Weights of a small GPT-style language model, trained from scratch on English Wikipedia.
Size: width 224, 10 heads of 32 (1 for keys and values), MLP 576 SwiGLU, vocabulary 4096.
Architecture: no biases in attention or MLP, untied embeddings, normalized queries and keys.
Training: a variant of Muon for these matrices, 179M tokens.
Each number is 128 + 32 x the weight over its row's rms, rounded and kept within 0 to 255. Layers, rows and columns count from 0. Numbers have three digits each. The size before them is the row's rms in percent of the matrix's.

# gate: layer 5 MLP gate, 576x224, rms 0.152, rows 101-140, columns 0-111
# up: layer 5 MLP up, 576x224, rms 0.165, rows 101-140, columns 0-111
# down: layer 5 MLP down (transposed), 576x224, rms 0.0911, rows 101-140, columns 0-111
gate101 102:122153117092117122167147121096103160149076121125072156211114098164167164132106120096085100088177161111121133131098162129151127172181116129154105168080146163151069195127101100096182129155147143126087094143143121180059150142164124109096061135092108131163115124098188146107182106128140194096162090086140117129125152125102134061124134171152
up101 096:145127112138146165113120130122117123133118198155157119132120155109127162136131139104133077133098128141134102156153149144142165119181145142132170091134111155133147096090133164142126116108096183049139144105066069078103142158130079114205127113166170108089114070151120126113097116108079098169097131154123124117151077092123135150237171128099
down101 097:169124105116117126118127156133144143139104104130176101154069135145177096129133089113091077132174143105186127119126139147153087115156163133123116101112166110143159160104109123101172117163163111167088124135130100151140122071064148121098065151083092148108121206121137150080139112146131191130133143138157164101124064103144150115092162169096
gate102 109:049118143115103162118098105116139087168187140167178151151145156114091092143114149120105117107132115181145116094052147108162136085099094088075113169086088110125099158109189116124113081101132140092075195117160090074100076179147129140150122218114118106169143106142136110120096115116088083119085103129163126149153096182168113126112136122114
up102 104:087126153086142154134140101076152132163098100177154172131177167116154142144149156170147123098159137128137200150087178169158151154140106141163087091120125128052135185124197212142147104139109151178149174142123094172072057146156133132178139161117148146065145163092145136085111068144093071174110193097109112178140138126137155155135096126124
down102 107:144130102089147145113212193122113106125110098106155084108062140087144147050127183130151125125156186098138126112152122168171145127157116193176160145109144127145130084139117098133114153208055126073113167100111171120146089142149164116085151110162118116084094095175104122157126127094122124058168166108124140093085092117138192126067081120142
gate103 108:095098135190142138144133097173141136134162146143047087133116108115155099145099074154145106099191098169181139124147115131111119123101105085107107138164131172160068129130157108073097120128090149084134195161124106213159114134136146164097086060137145084137166188152148085127072134169139142106066096121110108101108205104121084189116126147091
up103 104:169088137121121143073135150128148145158111090101088136125092103081088102182127116121132128111163148116114204160144124172171139107116105112143109189117184121196106106087131067125161080150121116130112118158135115088120112156147124157156105175143229194179089155179133168078132135110096122128077184102121128134124167137126113138138093077121
down103 096:094177123114146101122129133115152132191188169158118147146114157129157067157175133159097131183187124114181167139100126130161166176110170129109154175152149127152106133169094054120180141118120140089122141128103111143104196120200101144096115192083146119051111102083108158084116178125166094129106115111065016143135105110073117125144101109085
gate104 099:131132045168185122127115138104151093126091127143108134165138108177120174221142194167131142096126114139144199079166153149134130128129052125120112143131109088151144148150129129122179100121165096063093117138080137106104119102134150164079139143114054153094126140120132124185147076099145061064104096162128109142087122161107154111067181132149
up104 106:174115231129129125151160096192165066080105085107144131173126141135140125114154162122130182118102156151071159149097132129131231109141054153141179156100158138093103126069092165113102144134108172103099121150132162149124094087100100163165169144098138145075143105115092098114099152126129152102055088166153131094104121117165121115143194118103
down104 102:131149114156193123113124034055208091183125109083064107179110117116101152085152138073105105051111056089146120155070182122097136120108154163169168171118198131127079083152062092113183142113122165162151098135176121113152152129137125104097070179130164088119133091118163082137117147099107193142112185094107124151112082123115096143169112117093
gate105 102:075097119085171109091132095145157145176142158202112129166154088158145072149084114144204183145127134169165134122112134148161141140075142114086082106135125166037088095133163150145116114153174174142136117115082057068110115113124158114182149091075108154086154166076100188129130127111168173145152120149115117108116129153181097144124111128095
up105 098:113140137121115158094134153078107124091079153126134187105133159104110113122149160072114160162092244091084115160174121157147143134145098118077124110110121119127100119133130109118102144111108130201181171056152130130145133168123141112141129154165159162114123143132068173115131081181118127154152136132082113181026101081119116142153120133087
down105 100:130101128112109114123110134115081145090111094037128144109111172081119106119134101140097092072172087111108114112065147129114107162142175143128196135135137122128142105128133197136193142151114097083201134208119148173142154077150084144117095127142122193143088097165128105119132200163071085086115079113132119142155185124081138141121166115097
gate106 104:161153185117130071132149182177115141125125149148197116178094125157149077088159152139122205112150138174112159091115161104147063166115151148117126104122141149176088135159178154152121121192134089132106111174164177117123149097097107133043094188100130119135139106138134153124207072125141095134098160174127107122127138185137118055120134157066
up106 100:124069141134113125134146113164093119149093109136085109105091155149089084071130163156141148153160133159131114157141128102152100092140122181059127128148127140157145140164204097112136121172110176128097133049074112151165128100092138159064203158148155085137159130170152161133120127107096155087152123176132127140135114104151140150157145130098
down106 096:064094098157090110207072144112126158145166094135091098139203110132093125116093122171109148136105165120122114125104077060109095164143051150138090153148097071101113141102114112184144088148078144131170096114083128155098126084085078062125109135120156195136091178122163108140121094114144179092119138157172169086100114150098133149133128097125
gate107 098:124203128179154101150090150144140100131110152223115137180172109077156132078070091134116074166133098160160111150156142162127120116114109083114148180113137129111105127154163186080128086059109123125131215083083102152127150128098164169124075123091152185116120181169114088133062081129121096135089189116140181100156131136134091137097128104144
up107 096:107110137096162144128131189138106194154110101102098147129080161145167157166091100125134132137089128099156118132098178122126150121128121106185096106085099099149125208087104124172100147119121154155131135180125119120114123121128170082186104109091139107034216148150100109063169117147185072130145158133136048126077090084212164096129107138154
down107 097:166132161107122123059063130113143063124124055161144118073167111117159163130157231168142138139123145081156124151101123144102140208148133143142125088122129190120176116096120103195084123159092142141119098146117107136124157167142087139127160131131164132163140157160114162167092132164130161163136154132166142123147157091129142163122129057183
gate108 095:151143180218142080142112094157082077160167063089105072094128133113133099126194120096150082096084124163079121159108135109188137107178149122149155121119112114140145084138126091058119161125128134095154131070093158062089120161111145089159096124110085115104146169153148096111149146103113118127149154154165078163095169136142158116096132134138
up108 107:058158124137140163187116145120169125111117130109146140107125119059154169098044185091131141117138155074143069103118075112099110061104120149148089116208112136141128117085107092139175190212103145150170153155087139134098131152105108146091131178124145115136110131098059121107102215088113056100123091190086134107184173173105156090134142168237
down108 108:136130118181079129175134127088127186181103147158108154146134098105111093173171147160128136151108145134122163133153118135148136139121129138126107132106163129165135173167101127141144106117127159113158125148130106140147095053143139080096193180107163143175138145139133116128058126145189161067120041162133160139116113137038140122101145099160
gate109 100:113129149158127156133138153124099119108125080114160138147168100135181120158129089162118087125136187087110134115094159119086173129136101106131203144103111136172133108104105161105146092109099128152083136158178157198090120104150156101171132080073136079153143182134182080180108155150114086111116095172165126148153047070141181120132130155104
up109 094:092096127143085170142097127134165144127156138120124124160158134162119083118159085126104099163114136122125104050200119086087099107091190123141089137130117149122176128080108153148100132099156112116175105127155088119104102080096086088125117123090122123062046086133091147135119064094084140103130172115125160120141098124111139134179119111079
down109 094:123124106121150079117075019164128110126127104119105223135125129103102145187129195085165167151109071150179132171081156169147181110131160167124115136132144123151182067142116157156191178116095198165136158155073112097135135143129111095111103154146183119148147141127139145120150093122123140146159138106086158143082143132117127070080106171162
gate110 109:123155153161141106142145143089110166160175100116123123120196119078145054136105144179113102186146126167126086138104128118069210125085167132094152152087100124101064108108181118127096136116126145126189094094129128080097105184133132138159119131165181150063099107077154126089139137117144132126120126076114149115112137134113145195104136158089
up110 109:159127156107087114195143115139123108155094081140167103151141107124201053101139121180130167148117093167181152073134186130098104129109111056119047182094093136124136141143115100162143103141159155077143150104186154111079123109078154108168107139127167160105127148033066134120133149111098139154132091118171160068157125133080131043108116104182
down110 109:137137144153126098118078069123130109121134119114121076133093190122106196084193157167101114067111070144167108153164167136119179133153153110109104117110148144117070135132220165133139172188117137094116124128102114074176136143154170145108166096103134124120122108145108091145192112113082103138111106121172081145120167101143134140128102114115
gate111 104:175059141083147122092080136075093129124180176139170152172155099163134112158126117138154186148074140106082118169122148155149122149180115108150088166161162122111093099112186186160093146129075178166109182160140101140114137144197129139143119077153140117106162126101075118200113087132119078153114135097139150166107136113165050147075079132097
up111 109:154092142126139199148152178147108073132140132125110109080118128123186164126191116136089100091123158141129163175165126135166147172212081144102096090150166105123136182128126072089106145145141157148175127117126129136130125084107130110147072138062136155143107132113118115134197160123154088105159171095147184166153136150141089158148136043128
down111 103:109099083146204106098142130098065123139163081196127077123205111138081140169090146130143093174151088156110055096120186146134150110141122086094086163169142126192080153170189068107129148095140054115122114100088182179108041137094130089141104099070136168159149173128107104166155109143124146150198087100114094119135092115147124126139161126112
gate112 100:103136119142172141199125126151122188089209142217098073151081132105121114152161115123085145115094132150129060134140159124087143137133129151101146080142120120149097122132109148104116184092175165151128112103153118058112139137123186122124145126084140118187105138157110133148113118156135150116101132172100111079131139134105152110136125173102
up112 099:167171134077142122157131234079080127102094098166207152119140175176167145170112137101179116159130107078141097132110110128109190070190142141148183120109117142083126085092147133094119123129159145131163051157107111154070090125045134150147165087151137116125122090073101134138109139120134077124060113174127124191074154139112177153163136112155
down112 101:087143132123106144111185118135130092141118089114162139125153039129195130129085112124120117150154142097145159121111180132178147136154147070075125146187173177171117062107124045124179154129111090117156081146172133099137101169232075124122155153124099092131171131115093104102100160108132113122092117204144109080112139090124075138100129153175
gate113 102:116102045105149099109117175075114163117128157179158139120078168071132135119140111164119143122128139178178107088130147124033166110154084119112129124112133139134106136112178124097161145127101139084120135232150138152120136143042077096201138122140094130127109133096099136131151149103157107119168181122118043114140180157117123155103115117172
up113 095:135128085154132153089115183127138085118136118164151093114125075159087104089135134132175134090074118122089089096110071128160112147128059155166175164129124148123137177171148121099168122098125097095149136144171124158125121100092091091080119180131128164156137125100124109108116111112174137098055112187151114161088123104115146101198152092129
down113 100:122157114089103142156148124166158114169175142100141103080139083106094141080177081113123116100121164124165140160107099156081168127152130102069121084114162152076119095130130133177148093159152145101072139109098128139181124045151122093199114123121160186139172179133133143179103122173103106125054088158125146104143155147150131128152133110130
gate114 116:143059112081127142067156090123089128178187159118092202083184096115131130124137147110157139088173148147164116123167139126102146228105183188071117124114135145124162140163117170158160086122134122081120061108112156154133173114117093165152120204156088152134125095090146148152142124098134121093158156122160147096110107139135160129112132165175
up114 112:116117114153075157143124128145167097145145151131171185110153122207115168111135078148108170119117140105130084129091099154099166139195149120072121127111139113084116108201122127089130126115131102112161101108174101160148127187196103105101162119172078172063157151040174149199145161093118162077124150118162139172181120166131175161092139102182
down114 109:118109174103102160085076054115087124134179083124149150161142084134153096119129070079138103166163215119101121120178133156153108142099156125119160090117131186126161092125088076171144128090126131134114075132132127120075119145116145145115129134166178171120114074126113160156124100089159131063119172153179090112132091094133147183153143127162
gate115 110:097158114196113139187120120115169149140154118102116128108107162146104083106138119138143061114120116131131117140113137134163110139127057110095060143157120105117093095148141113128114095115095142112175145142137148113178113192119206116085119155085168182118172104118067154141200116124102116123143137111156169062098148117119147192084156142113
up115 109:126133151194120141073147166114089180136156103168107175094166134119139084131149127159127180099133168149143140146136138145155127115087138059190153137104173080155135066164147113086193125142115119157131125127123108127076148102095140147191178157148133149093168126096148065156108163125060096167146144143094157107072122131089065120168123143106
down115 109:133101144135124135123145143170188115159158122191124127159116101152098121118156117120163131133143117070125132125069101122118132106153155130116116166112106150096151144187099093110110111109141143129148095067144162151092191087124158103112114104120076084178104136117102107150132131092137126166219134140126075099125085132095159083095165105143
gate116 095:134135178134137102072172126117150135113164154153142116115148160124128176186107133142088151106100075141141122094090083176135136123140108143105052180101099162132150124164159119117123219093152157142106102119097071150119134139167089097164108073102078120156210172117145149067077191065098052130152062112142125193105172103110146106110177135107
up116 091:095144104160140170127129157093154118161108091106099147135146049190140153165112125112104109093178083132147168088150114135124100052174180141109166058119128125126219144109113118165144066111105139194142140127121094107108117144154133099113072190112119147109108062155085092136108149138135140106103155119105200115099106118129172129127098115125
down116 096:147107146107046132149165164125159100065106123158133157161072110169156128146155178141085157167114189096096147157062113145156146153099120121133112137113078174187114182112117050128131116156155108071145099149105120084083132129081103133069098118185141129112100126150122137060146118117142129092153189145119100141150132079149125149111167123092
gate117 103:116145157148145108142057107160116087160150110170125103135145127148174094145126134121136116191181153095119176184099169201163119136128099160090159112141060073133125085107142111140174101195093134135117127130183063065156122140053098178142168099101125126123143155094124105129112112145094140104084208076135141215109122137099129120129123129067
up117 099:191104145148147117139160118113112136133107157118068124109057109113133161075130146097142131206160195122110168101174112108161173140161158150142166117131082081136131131119164114100112133193122155166155104157095136185140136151141106136154152115140109096135176104124085109126140184205108149215165125105171137084155081117091086110056142121121
down117 101:142134142062088079132111147167165111167108138172073119135120126144181092195154116102184105102154058131175169094158148132150099089091082093098126132170107152189143152093146103137116061122118170150098158145158072133077222108120132167101106107125171165118162111126134086068137155148117141098069146142084145127097121129162112149147128094107
gate118 104:170112157126143140124122108130116139132117122123119128085139148126174172152160074140151110106115157130064094128076099148146156188192098134093075144154118092102107136161107088101142184110149151055150086088171103141119160113126133149122114124141145140120123132103188066130137172119164092147209108139187152191181121158110062084058088095155
up118 103:129126093094078144140159129129130117115135106100172144122175128124148067070156110161134098151167150053105131107177103062107075145180187087102168158138177123127083234129173110117162156132121167070074151148081181162111109130118145111117159141123121111099148197140174096129145163096135150185137132097124153111146181133179100085058080144127
down118 107:109133106141153166114090169169136104162139139133124163100156138140153144135180114145087149108197096128148182150128217171158173102089142124149143154154118106093077122170182126126134127113132108173110144146125134142130203057134138095093078123124155139112148101146111072064081112128186127112135157116081163174135130118138137121092158121130
gate119 085:120195108087137183154111167084142098076123122111165151138143110163153186105085132128138129102104166094146118144120099130115090093115140116091148122147102179188151171154155155136190064123140121146170128179122068143160167158165172138131101114141096130128136053132150081069110130149100149093165153132157140103099116073164108194157083147065
up119 095:097054112173154108166137143151177122085135144142191135138102154092144086123162100111082136066087156159126076142148139173160095163080090058143105141088139100090139108175118085146074159137130131116206096180130118130093093107117113118161156092078151126129106137114121160148150121089122097216115109105168099095120141087116075165148114140148
down119 095:117142135126153091058061170132131100148127151137183108123142153142157094068127099145151074093195129118096081151112132079140097136121123115147183094118117089111181126138110145136096160123093147126051097096104103114118151060044114121116135143149175083098119117087101142102091183147121157127111123140100093178158127117086120058158158071197
gate120 105:148125162123171095133186093089068216128120132166118131081155115120080078123116101168157168154164118095109136087203128123170176126096132155181115176151105211194116114055134098157088128109059220088132130142120071148140171169155108096143093120149135098116103171098086089149153122161104090136120131139071126164105137119173098199128088119136
up120 098:096106110097088139098139161182158090150163098155135079137092150100130174094132177121118129126122104155142119151107138129111114128130177143113144150132121106132112169129183106143075093166062132134150084190142127137108140156099212185101124138083101129125118167141135126156142125034153119108065139157085101101111076140078168146156145100201
down120 100:067162075167220111064086069114146104135133106134117111178125134131181125167136135112085127103116124170130124207142079142163187138096132112157159127136151122094146141133162084134095154177130066126112138171133099138200115107161169173121122151108135144090162175119129062138085175139127114141178090129140128110153142179128098172117143048114
gate121 097:093117110176072132059151081081162169126136117144109125159145173102152129098107085143124124119135116120157174129105154112141188086181100108151138149173137107138097091150113135151125076186141105091103165172091137163102137153113119167120120152109161194061088113126173128163084130123133107168128204143132084176154108204172090125156111158111
up121 094:158116070160068161109110106122119159121078135116137152157155157190124144066133086207135142116100131158093158117128118163152106134112193129126152153156086218123125161131106117117105116161143070098105135143091095103159137130130108128165107129100140068148197158125204216105138102099143115131071168093103112172120062127061114116147171121079
down121 094:166080136130112045134160100135187087123076082136158099136146140109097095108165140081137071197104161116152098137151074169137137141091089061180081105114152132100075106175087091141119182087137124173132146068184064144155154097126130188162177147128151132121100118135145121131136126101128142029110128124092070120135096100133103158174156101152
gate122 100:160078112166119107127122201131132064150114128103149183144127161110046083153125085087126156153109097111122167109127140139103170176148098161108034164189180153117144137099159127121141173134115136171149159131085120116156131156189151107092127129163116158094139143116149114139109131135150096104046155111114087124183122127180065166177148104110
up122 098:147129144167125109095104149103133140132182112108129168033074118139121112115136121072150182152129158132119141144158136154144107150125090158080148177138101152123129096182084114157145119080176167147175184081175142149119140115081072128119142135146157162059118161103132117143139097156114076103136189118110147081137119094128159126137142089133
down122 098:133181095104064156115163014114135149148140085139102134162161142085108073102140126167138138111121113173126148137123176117117145096159150113130173080156084116144145125043080119089160072119087051125151099121172099093111171132085128096114162107094095116201172163137145158161070167179103189107126104118128128163090134107092155135099101211098
gate123 091:088079121152177110105209130074167168137113151141164132162105124148081156110157128066142102141146145106090115166148102118111127144114072157094126131122118101140063242115146096097114111067166184100120116144148127132117112171134121200087117161117066132144121164136144144137166113071145118074069113141129063108143124154136142153151184111140
up123 096:108085114160134153145123125199090098126132139088113082074048124117143139105144180100083106127167131158197116146139100104119108134153119151125148213073187166094153139151111080188096153164131093116120158156185140082146140115141121117125116093125087121093077135121138142123117106116116219136135212140151095188130090067117100160126144137146
down123 094:128095116089161137166154125126094128106112154164096099148092172161143138085122088119099121086112230116084056120130144159103111171177147146145114104146123147109116153106101160097098111122127202126136163126124099114119125130102135108114088138133135142085188198131128121125201104099140105113092138130152144086077154111112111137159114132143
gate124 109:096123115129097094132084157129061168153165096096130140130113106112144101175162130152134204106155158107098126162137159112160105149074104152149123132088165128156138159192154142142142087158152111125118188101128113126103140174128139102173098179095121097132160132158173166163103136090153097077158162118154123145118112186121130072104103164141
up124 113:059112083098189130146135203103116162138158149101141108131131117135133200146168139111165106084137053137101092107104126137126176134126141185096121113140107110190159184102161112120103145139122178119116135149182169149146193113113086144154125201092096138149177175067101147109117177125037143101133126151122194130166153098161088157169116125110
down124 112:052101091097128110150143155103124125166126063113130111151094125104097116100126132150112144115116180083069118116105126180170082106155086097140095167099112104099097107115168160141123104107097189138098139124098186143152148126133143095132104138129096122141159139100122103149078198145105161146122129140120114129146138118145117146090145179118
gate125 105:167172095157243108143161148179102167170090144157120150166142095089125123079123119095081113103134211172130164142142197130124114160137139112162128173146115108142138111156145207087155153104078123107155143141136052172085119123095117129083151176142146122172118121141149065172150168192156163065072163100158109095165173163114132135129159130164
up125 105:100100111120112139063117154080138094108127168172089104130135127083127148108146143168100099162162153151093137150139163153133105166079144090098121137064139126062180196093153117101107091148131084128149115161166056127043144099098136126136121124088119067117114121132118142102198105143158151151099176109131153157089112107140144083152123117109
down125 107:156186091123114159177109166182130217107162095086132093154159161150168126117185103088116156100151146092152217149170123123186206165164090077128110155123165110151093171108192136095152117087126132163155138140106143219117122089202138128161116095135094138152105131090144106103163119132106096088076144103137139165201083122130145129119089167133
gate126 081:125100118116176145152090136151158150177105155097159077151162097125091119095151145115130117189121106146102128126128137141156161114061123154128137142067168166146118107141070140127047135119142079165180155096133168111132081120140121131127142113094156105104132133124132137145106105120099135117147108098066137198159112096182161121082112126127
up126 086:084139115095104100171138142188102117105093066139122132106126077114201101122122112130176150158082109112112140075066113139098088101202087075174083133179148167150129116112119123120153135137157185135094096175085137112218101084112233216140114078154097096143126137096116129129171108095121119111117119171148132135105141120148139134169148139141
down126 085:144099151138133116107139101071110116054173097117152169123092152126109119184160137143087133110132155161118121137176110094123143135140149166090189177100092085087107155135169142154103075130117106109133099133135095139066179120137072092178117139099109143163112137106110124082104129129173109176131075147149122102128096124074105101115110080081
gate127 104:174137125159214157116146103113107145106160121079120072140113149137145140133112150147123133111149074142178161120102129080152182156099139143108160087151154113121130145089120120174129107152091202171102155090152126134183129205033052133137162139103112073086117109109073210200215135136120184191100113124138181117093098156087178155082118137096
up127 103:157143092124106128123147129102110122153169116136173155105120155158071173114125098126117084047093127086136123101034145080078082130133183186116118160121201112192102135167120117160077138171126162114148153119109058130090174128077116124086144173112130167127130099112169132162177128072099122143109092132128173101108108188170110146167141151081
down127 104:103180109178143130121130146132106119179179124120125102092138123140168151135111184121110149180154155204153133183083086139130148076091116160102128113136121124144112118181081059089100093132130097102079105126117129152090111148130138116129108150161196079093081139126091090116072146088126100159158143122143132144161177168124126105104099133113
gate128 107:082172112156172114070124126094117135110128164095148103086068131101125086104119128135156138170173146146208106122186082154136106129092143100126109124099131150098171080106080104127097147109170161096206107130101113129112156126138128186103070099143110118186090144145071202151123097123132122145142097110107069189152101070123149119123067108135
up128 102:124134118134066116075161112163098186167125090094053092142137108100144116078100159094109147131091152078068185147118149119143133149161125120116060181116101073141069077143112069116158102092157072095105140097060150074105157176159183137146085164132128139106124140154142152106152133074117147087108084148176136082120116163166090140107142113126
down128 098:125129150115120166117170145114101129124199103116132094129105085094050087195164118100125061163158137129140105129107062118165105102127163135117187071085108160159124152130105144128141155125124107135117063118174147087137157094046145089085101105074190128153094131128132099119101142127180136163123107161119107130113081108028148105213081168110
gate129 106:174081099111170150134177108066115144169147163132132183136084159071083124132154079093150128181046097133136169139127126079164160114075147146131129172132135148135141169178135174155125146162163134081071178106166135140131151162137083139129149163090123101113111162149101099184075108105099118172080142097117107117121148179118096171087101156078
up129 104:104132146100174160103140121104154152122084137123149126151146130046154120135150120131139180130098116095122134159094123088126051143120078168100158166132117152094070082123095108118164170140064144064078162121112203090157156090192097077036117169173155110091160162169106125133097142136111158130115153175201138167145101104138106105180193163124
down129 101:147149147108153085135146144148195152125139132150153125141112148093142150108092125131107150165075116131121088163102099051158122172160051110090135128132155140149137146135141108136099115165095146164085165158116088157165161114133123070110127108131146110119084076111037099090154144149145171156107118080140102198154083140152148129136098145095
gate130 105:138113087133125142135096101127147175129112191158125151117130141105113092127128124125111030170171153142205101117093143174168142117157098132141077178144117118106099109094194156164106092108156126073096162151170124131079105057115088129162070178109100075131142143143108153115176125074132113138137158140151162115128160111136071193120105145075
up130 108:142091145155082052107114141122124129089149140081155145168150139150140125087168168196136130134147107147120152060128152180100155179155043141069107064105140069102126151138117172097094130152150131141079133122107120143137097102082156097047161119124184145140102132110132130178152126086176181142081105131081143124112119144139150193122131140101
down130 106:135173095112110091131137163128165142148132131112153152110137110102081152117186093148145172105114109115153143090120163121178121098146138160163093130092164141123120118153130216153119134118109114058090091153161098107125127118173141149109123143152137147070162124112131135146141191201155135166112124086041185122121108102118164129170141122119
gate131 100:110143161138173128081116088108110157129116133101111137124167106084108128174164139147133155136094176147096130170134143107107115110136132080140127136165097077079178147169119103152128111123124102062143156165164164165126186120113142144124128137167104122139134139145142133119204060143160127163126100106100143172200133127126119113149159191170
up131 096:120134138144102195115124147108152167124046102104127108135140092137136138051179092133103063095122111144143157132166126077151087041103190091102126156202111074055148135126155164143125116136126140147173135139122157163072101158102088132110198134109098077097135125153203109163189102093099119171153103151168137164161106125120144181128131158120
down131 100:091113130141102099113187168203119073168139164164097080087111109090148120173120111135181111122169081137148104132148125157165159168179153149140092109130132174171146119134107113121097144115138104146146089127169136106184130148116131112114080106112148130196171097112183136149083109148099150154180073162142084122093117084122156127121150130139
gate132 101:081139119158101160183097151138114181103169149166175095150145102127093152087123118069090149101115139103076122103157094107062119111113127158150174171161148097121069122111173040121155080172150131096159127130107109127059119167101100134144145132137146136125151140056131101108132179125149154112091114121106132079157134123108114125137135107060
up132 097:145100071057124076117116121118127086101131089124164129096123116084139131169170159158120194107111116138121123112118104155113059110161130130046098196184120134134082159119120131099101132137124172092098174139144183101138110069099112157150090187108139103157132112126073100117141125058153089102139122156130095153088104187139084114100134148137
down132 103:128170197099058097143164134132161107127130160088122112137149182119157155120129072169114113174105147083195151164123089149118177078164200138107114088110127213117170169080145109176144134103114113175116082120151075174176174170056165092125138104122099153136176162114140132202090140166149122097117155128095108107102145094106144101151088097168
gate133 106:113136111132137092217112129111118108156128099096154164177091106054126094137122108153119109063126111135173158111105134076114152135139098129127142197142126122179135111177091166099090133127152154075107124177138151124137116162186099158055095136160127158172133160153164065094159144113098169165126119165104091149103155128202144143163077146150
up133 102:142077121055117111095101200128102090179123116154119094131137151138124072144118120123132101134165190093202067125115116102110070184185117096092099106061148096141165150124157138114142112147120128150099098150116129152107101112108168074105130226132140145160153148152200109121144082123086121125089167153117127095123120130167111127153145157102
down133 101:118084084158116090116068128101117179091083193153154142138119121127139161190156091143148072165185139142088098131139184137158162052149184133146071118133106169088104087179136098107116142149158090166101141092099100153097091145107161093062151124087154179110147128069114089104162176097093086143131137137127143144105159162144116127113083121153
gate134 105:117126139159109111156151097113127133148167192106100145183111196177121128174147110146140141119123132114119112140119099103156083144117104157126116155142147131077122154101075148156184137166153183127106107194061104149190170109149201115151127084129070106132202106137127156135149112092155103093116109157143092162147081117158113129107126189178
up134 103:066146076188112115122095091091167087113156154130182142149140152170112122135158078177159136111058117159077090102137182202103157064152084137122151139153159144143140183128179152129087150110150071152134172155062145156131106118112093123119164082144140170109168159167118128109138123052159110092105085175128137147156070104118113152139213119113
down134 104:122125162151157093076245120142110102139125073092136135169073141151142152156099098129178132115103112156144101138118136143155122069135124117090176095087130081128153141120082167121116110124153109111120128084108139113109101139181124141166161128100081178100127116117164117069115207066188135165124143149134119107139093144075172179146168123221
gate135 102:153121124127144153095162126130143155180147179129123140104105146142114121128065120121166111097152167156054102148124041112132129113118189150137169123070140120102083168140150114160155160127111122140124147100152161066173133061093160107143110081163137083101104171143091153150131137114117114081089138142093114124063125133155133130121183149082
up135 097:102161082154165164129146108118071138106059111117165135162108173158127105160153154076173103141107108161143115092161077158091064129109152110092108141179136140123161077066172137085183147172132113111136102127170149124127095149113110088127144171193103168119067141146153143134116167118138073128175097126133079177101126166148164147156162156174
down135 099:111113138175092140128170121112175125159091154116155167159141164102139146097113108182090159141125142139160170045067097091166082107110117096130164191168165198145116110187171149144119117145105142156100113092145083069130142117103135149166116116073162189164079223146094121117157187104120167149137134120133129107156072159143072124161177132111
gate136 108:054167099093126162124146174126111114136171200090129140147110116125150096077200123182203176143129109116165093076111132084157133134083152165127096134129073127137103159081160109152115112139154189154147107075133158187128071172056139122082150150117138175121181145143122100094119127152105213162114181127139082124141118116125149090113128126159
up136 094:189147104182120121178106084120137154149156115149158126088128105116097151118081167121155067108159094119103109080096120172116105101179114178134108093078120103149126090179165132158131113098123154129147111097177129116111160138118147097139185127129138090142131163132152083201170108164107118107125123125224142131142188099104143118099091173136
down136 096:087105095188125155020127102168132161115190080193117106092135152105135157166138129098119081113120108146135145106127097156121171111092173164140151134143115082142210093148180072134054149127109125151159132145069084057143171129132117150169101093060099127121150115164151103111160099115133144117148122106152164094113130170132139183121132115074
gate137 098:254196148141118164113106183084119147117122123115083141123099112108153137155124125113108111102117157151123070127071144166135143093127106154132222098107158139145130132102093147132122085156141095164195143149144087145136118198125073173191077109119137090112155029150190126081067118099087102130147142149141138184146125144159091092120127082144
up137 098:143130135159120138189123113093099169157144149138127101093142094143158148114118133153127186159177128083157162105076153135194139089098086139114161168104151159131135122121149195136108138161157110190135149088087122172186116141081119089188146137110111087133104087113160115106129079146118176157148112138145143179154143131160148125125172035150
down137 100:117140151151145164103180125145082136147131129111132059138164075134109177089137165168104104106063086147111148121165132196129146075086150191104210131131108107133118137123127155195127159108165089135140131086160173101193182209166102139126142177152142150126131121145116133165017143144052150084152147099105142102192106165116155054136112153167
gate138 097:116094103108076069162161095155128080150181134128090116125117106151208111103169150171140126135201137148130109209063147177183108122140125127120131127165160139178090158155167119138140135103121127146108197138160094118134160076161168189133156125141119112107121137191159182187116115155150138135106132156110075158176096141175155080073136127108
up138 097:141117151123102096172025085126138108162080155114115173116116069113182125109129102115128104107090080143123153142183119124153139124151119127080075144154116135099104032136100088126136081138153165133116176085132088114139096107105167118091135158156165159149066110124186132109114137135086140082121065113074099144139145133158139101125104080121
down138 093:119169171152154157108105202104115220116123135136118164207125138182126170169107148207139044113104100150083113060151152144137145182098132083164094132178147106108127127167229177123159148135071112151143192111108133097098127142086100166135167097113169093119150128103113130133167146146115139168190091123129189146162126120114171093167135138136
gate139 106:106092116154118133194102117053120170107105075107187091137136180079124080142183106129121137105115137117142121145079139080207173145134112122169061108167119153075092098161117165136073160135167131135186130149112121132107180121118115095102120154172106168129102172093100142141094133093107140129123117086133148137085155108118110183122113141125
up139 107:104099162097158083117178080097135082177147095122154100160167112083085104139142179138052102076057098152130102171152129138122077150078136169131099184073133130153120106181161171083122184110129184133127134094146149080109111155093131117102124112112155150160098118202165153133134103126170135075110077109075171146193178164130126126130123157078
down139 106:131131128128064152128108090090076176128116158111085080137190140082134131139162158160092120076142148116129162124087208141074118168085165143145061078096193161112121076138118121147104131140106107146116176145084092148139120125150130105106120161041152158130119138101128111117102136150132085155147163161146140153144149111092123165086104127165
gate140 108:104168092074120149107207158136098198136120116170117107163161138170177137148112121140110115158151160202143092158170128117180086155152137150165051143115133149086150132123159134144149191081096145150091082145097106133144108100156127147085076177165121141141092116152115141142134149097103095181130133127123125113133149195194084138089144208110
up140 107:110147133165049159139124125189120135175138148088114172169159139194117123111133141135133152154096128158152168128143119089127132170124128194157124173078125092171157169087134113104127142129149072164130142081134157096175093153153130132147121114156123197097112166085154131165094167058132166110171127096189103119099112153161149138137135168163
down140 103:142175148136163153107093126168098110085127135068109145118100130120125138094086154135158152155155111161151194165100096074138115132115108158153118134116115079165140112054100113104109154016130136069109135138092110065188147110161175166105056115166100089105111096128188153171116106177108112157105120159170126106165108108164124111085139155122